Each number is 128 + 32 x the weight over the matrix's rms, rounded and kept within 0 to 255. Layers, rows and columns count from 0. Numbers have three digits each.

# layer 4 MLP gate, 448x192, rms 0.109, rows 361-447, columns 64-127
131125215105078103118137194111160121122110069080136090116153121189105129106141125083187118098119156128173162114133111167092179066135096078114107130156068115179151134145192120119171150133121098
072110135073084118107145116148120106119098127066085113145108128135139122095134210120151131057183155173126134131133162107163063145111130140140145140132087084175075115166120191122129161159134109
124222146097152116137176119135035146103152122114121124165133119131142151142109138086100135127150124135175130073096181144137116169123155140161099131126122133124151154138129076147132132075120146
140153147092118136149142144152121048171090229186133156152158147139154154103116121117125110092112095139174176100120190127126123107143084122140159109234120107120132153078112125189161133200168124
159150145122089117044163127171160064135101072085081122117159162169146127114085092179109174191142174112175137146110187073115156153100149098140168143101141079127146138081072118098059131097160106
112192118199112125196183168117120072165161111128150114111099159148128166186124209146175094112124163173160143173089153199151187132102141199119150136084095091192106155178149200163075127131211128
140102169074052140154130111107140156091076112153139193148101109110175144082126125139103098129139118165141144091121159110132125099156150142064120091071171154122129168148083161108096098154088143
111102131168110133107071148133076168111166092175050160133149064133103094074093152149147094146082125141149132125132172198069121136111112121109168145187129140095139149159187145116125088153149087
141081184115105153105143140127141169113140171139124123166141140105103115153173151144138132106136142105129173134124149150179143120105137109085172101140167130162106091084162136135152141149127118
100084208188131066126174163089163107142140126141127135173106086088098125092132091123094125133132174102137182104125130169073148094110135131133136134105164131138114091137174153124102150121160114
153091159099106152109066120195137117156092138161108095139102109143112138186154105153130112075110087106146157104123125085141090116068135241203118083111122158130069145106148081098134117127160144
054120194110129097035120167160107118196144151145142115077128146171157089134131075219108131118123162166139099089143145174118151194088076131160177149141155132110101132091182130177070127172100082
145119072147132119174136090134167142080133131178161132162068130142123151123166126102092151047140158141195128085105132180124120123091143146108168102068125130084148127096129109168160138094146166
112147177127148075157178125129092081076107125155149145181150080214125109121152172137051134168156132117120128099120172069170126115083145104138181123159088106180094152122119183097118152098158138
146147139105129096129119120121115160152136169133071154121125087141083090111086166121141175132180139069179128185117183133133125142116038100149149112164076131161186145107121126162169099153175128
146171065133170144134166147145103127156088175087062207140115114152152163084178159106150098194170162157157146068128115192150170128095173097105144096144162118191110117165163146170194099155122129
171169187155224169091097146157100111159190150176134163058133182099135195126168153126108158091110126099126118116080112179113118212126128116134154106110139148099178100104086125106082169152176146
101125180102059124096190136149090173113121160150067145132144136126149183081091134171138128083152164170107196118117103120134114114133125107162152144147149083170148088103134162109091137142115127
152098112075087150080124189131116111112096161106138149152163107205098135126093090180122093127081111129119150085104187130163090160143115133096142103133105127146107116101132154109121105118105182
118115157120128117110107139147167111160122055154089112149106098173129115098032096106106179168103209068140076103129156157070094127126120116098159187113151101075072103141130104163181137110162096
131117185105105131119148110156156126118173098079147109104187112139119117168114114138117168114104183123077154114137144126110105146056089118115151061095203076098129170193184131099114144115142110
113132201097131106144174113127168152066101132163179122139177200130077072104124145131158154071156176118134117131172150167180119100087120110135165140112122115147106081114182119135091097143177120
082094137129131093137103125177157103102077140147121160151140131089134133184110142169115153117089134133133163161085109143085146155161125150129109089124095157114132096109136129149123181108117101
142150081104130131143113142180146112185183136109180122087128172127124114122140138117129172106100138180144149169122167165111154152118124163205094175157023122124096137112118174079170151149188072
190139137138149101127097135203130152103092110194165165038187107126104153165110061121116135122156036131121084147143155123103141122096158134103137142127051153094093088135163115094086146123141133
144099170174168143130138164182127123109091116094157120111132079122134126168084117113159099079104105081125146110093169162131159150209175091091128090093130079119105118137086111111163098148085130
169180176131063063089152120123124103184126157140069161118077149121174141126122123110121160116168129173147083155121111139141100121201102077078136107161111134112088175157122155132082164093092127
143101157111174135211184158108099120144090142142183070078136086132151139077152164157098127169176158174111168189130197175140179100109158140089084068164124183095110150159168091203099125140159062
131104100144080127126139182191146089118118114111062101125089098127135126091089234125116129123142159187121125169175162106141210096090128174171094151085165149154092087089171128142147162152064064
142116145094130112086178169163132133154097155129099166105114090070123151181158157126155105132120066090153116168114155102104175170163146093082172144160143176193141160249121128130181086149129113
151151138077139125114095156093163095151102190133144099076143103133089119110158141105114128155095137102093115125193085167104174123132053127088126137119101113075116089109174136119060154071108103
080137149173115094098114165106110115136080120140161153111195158179144198131082162111127139113152071151081178087183188160137167090162099195063103106167118133119100117131216180117103125158092090
133123186115157125126133158156135126083116124112128133100123124130096170127158136163140163129121133132134104145121123104106098183096103127147160138100175141143097112144121108097151140153118153
098132137139142098123129150126143083138158111132129108142125145164167136190113085137055146141117127106157161171158079126097096134130143110144161124053167127086109172128129126102145109119088105
116110085163143098092162122164109084168102165015170126095110142158136087109132133163174135135063115108105157127135103162097173123117174158100146125152125087172113146049116046115158143168099128
073154128091142068144148101100157083158140121155101194131130088143104157173181172082143131084134117163159143142118159114089183213101151143119142106123122150114095198109160126183112112119136072
127177102131122149127145123188151096116129145129094103117049186168133074149141100129104154087138123092134145075095130106098117110123107068086117134125162161156113163091049105096112084149132121
142148125133137128120118124113137125142134123197108102174092099153130172161121188087140147171126114137116108077059132145081118170170108084114131153089151144134173106099045203121149129110115180
091160125101116116115133087152169124173177148135131142101121144136136134158148181097170124113121158057101107114124116128142177144129132122151160097129096066108152167152129111126065132098152118
111127148179129135135114026102161138114133086123140099143140129119100143129141138092139136158124143093172149100138159094078122104148155142130091111146112165137139103141103128120091122146130108
122188109164160124163124078153194142074144110137144149078153102176112113171109154148114166123157145078171122139180105230063100122122131087100176089141173103153134148120136217116113132115133180
107189134067202103087087121087161090193117174105160167136055104148123147093137086082103099072165182075155163108111140149118169130169143114133172122101110070105131169139167063125120111100140040
142132160137107119044157169095121089078220106068131136140084114162162114059169131153119135110120078159135120105171086146181080111070180070144176146139209114150087121124154109120107124102098123
136118102079126121174076089089113072184166143107122091037130138122136169157112182103120132202086126145097090094096130167130119149113185159130155126136106122121074136130079165108156153183057125
145139088128111123131160105134147134089094142166125138157090146171150182142117129132102155143066154086163063123157127154071143080080159103123064154077112140170135094130071103095142062183133036
125090128175069151050169163121135099098180124192174156079103064107198100116109109114128084105098141172180202179101150189181180073161125153103141153175107136144215160056121092112125117108175157
110079124130127170130099155128154064117125107120176148101119074113172151140154194124073069109134175153142080100153126148100122154171153138152124161117177106100132140117084087132066152133118097
143063136159093114143160157179107140054072100100142116125125141162094160176016125160103137118162144120144153135186143143076132100120118125116165073106073118150142118187110123109130123126211147
089132124141100131172116095089117098114109091108091134106113108163130056117160170117058126146155153121147147169123138075114137168178117127038109128094090238154157155115127163109124108164104115
181131166152082093160163074147164130118153106126140179088121161123099145068115158213131125138140173115155150064107093133103180159142167153041098160067101131181153092081154116057134128185122128
107107127180165118157101094159133188140164092124099127044181149154033121134105120150110091139112086163157130074128139177112093073145179141091089096158129126165154122114129113101107102145090143
140165175136177112164099109151097126114141115157111083110102103159165157116070094110121098106101062113077107150147135134082142111176184164081111150112040127113176114138204139130099136086129097
117156137098123075113194113107144167105158193102096067123108130178135131157113141101090151062082117144168096132140154193111136120128112119146152160109134178155193129153175171080127126103121160
119133191119175124132183105113134133073096133136111166104094143162102135077110139094128135184103213137094113138132128128176138101137129190073178170136095159113074113120159164149157164116112194
186133148073119051126116135061124193115063184121168170155134135095081165113095106141136106180170199139124075117089194165181190113122106090075123105155096135162140104079098071107042082134120106
141072114109153112146133182109125063149176118116172069147159063136094099120134163083089129102189148101131081160112081167161128142098117107143133169124152131183177103139147173142173190134117114
115170151155138124208118121130182127120193116093150171139088083144113137129120086156105168150090162135121149161128120133081172153110159110124117128164125075044150170158083126111126127173145111
116078137134123118122104074097095137112133113124118094143113130220096132184077153145090156074162140163134128122095177152144138192160206176138175115146159114142162179108125134160116200106131123
104084146126134143173133131116137162179100134162170106115109114106153152086130070151145180209200174126159109155150108065069146108068099104108123173182082121172151105126176070164172150204166081
069075179111123148128085160136161157104107134130155117114184130144151168118096084145118158133115117111128093043122130090150083132116144132117160156137178107157133143113088118112150155166115141
123121110126173162133147129130120136196112108150113080147093135182123105109156148090136144178107117127180099139105146162132126111143125117144114092118157093110076136105124117126112119191182119
113130127110206121183137126143117134144119106111141179155105064075141194142148141142062180168123133134128103078122178126190178204128120024182136100129079132095081104102090129102133148067128099
161134072148095148105193133165102170130117105155161194161168135171125169097102130120057133129039061177125147153104193124108215094145124093073130123127080128123157117149114151119118136121109153
195107060129121130141177146109187169113150168169152122083102098161158135143116129135155119136136147177144074103129081147185112167081186145104106091136178109151077153171103123150117141064099128
159118142123144117155157145149097105197084144199102139141139150133154127117092148051185095096161085202107099160111113149117164139177139124182116089127075175197106139135073115085164179128185077
170119179131136110191167163114148132142165156121105092132158124179137119096131132161147122125117120133105163174119163134130142094122129101137129126150138150177105049122124151143102127119150117
056123197137196094138117077168132121073142092135131184131145197138140117111115171128110069186133144168121107080160239125065116032096131097044128169127107206144182158145130086177104155128119077
155081126116101155191141122092114164079139135158144127128120137180136136059143098186112122154157113184128124112119086112087122155098129074103193104130144111117150159140106123150115147110151157
067131161181081202045105142126105177078132111216137166113073208158080139128157131090084162152145150113116133160169129161157134103083105148114164131134098093093117080162135146119152111150071068
098148146160152115072091139121094092147128140101115115092198127101061116212160062115095100116093149118125130144108155183115091143166126140110146159112122064160096111121129144117095173147117083
186122137088127183135090099147098204146113132170164138155095142120134124107157161181091141085114061125156100091176129147126123156122135093145106119140115155141158115162114084114160109142120131
096105096158086211125155104101163136074156089151159090130121139123119119102126110187171147153108087132099162085140125126117148204137124111120131138136181125119082104092149151189172117146130109
136149219179113111123075117153099135127121131117131105159148145176157108093141118101117126089127163033178117110110153118190152155144080129064126096124143099135145151134160130113096089205142107
145189093117119126144135085109109105123133133124151174139097133158157149164113147108107137158100106150130168084106139104112126165158087184082142113115094122151082163136106085161134200126108147
198090137146189149125080065169151092165166076134171136096143049103167130075127104128122167111129085119123178128120119146197115230116145055128116125115141074112096109124075088180087145103163120
092085141157150092150135170139088105107126104113104122090147115149177145166060106128095103115108087171111106141073148129063117177139147099173159112132066141183109123158140111186089130076153158
128097132142165101096124143157162101133168079164128102126132169141094134113169140093163153156118160123109157155134172115122099157155127106106146133142183126173138113132115168145120129119166121
070148135110068129081112155125101121144128165135104163120128122184142145175108069105133094172108067096179145085100122142112193123091144155178207145172072090153142171133168138098114138171138095
104118094153156138139113151149148124114129142106098132176167157141158142093157196102161095182080172087132148128177153166146156134219134193121128157105120092123150141109112168087130127108079084
112106111116130138144128100130068080140164138098126170130130128105137195099090132138132182131151171097102170123097186144133096127157184126145148096190105126156127115127117124122158144134151112
153138126189106082129131124159134112120140085158133133146148157199149146139132141146108168085128134119110163141087185113081167174127059122078114141171220196125145080180169184103175149156098166
144120073149069112150134116115126153141096109150154180166159147069141188146119118101120114115100186164147085165167146104083158119150146140128187133152123130115033123138124120072119141171102095
131158170137089131139092090136148130096102216142189114190191148113163117144101112028101160173129124207092159077127126160174139140054137137096180148135143165172117144167082182140154116169116113
128108154178100110215202178122129146125141213150131120117134122154109094137142127076097118136175076186183153113147175111141175127169091127164111126164105099137179125107143148111137110112118091
142099170090142077095154162146134143128120099111063157112131148182078118066166137137095116127164084129163092146135093170192120084182102073170143127116078134099139151099101122145149068091164089
134132112139119149104117168084098074166150112189158092139131068137122133132138068107147116123150161157107106097186155088157095173172157162132108184162185103127117165158143136174142181142138148
066160169134076127128184090123102062085135135142082073155083141168101112116126190167090143143177171128119129107137150160121114166125117103117143184158162172144059158124229160190090183167187194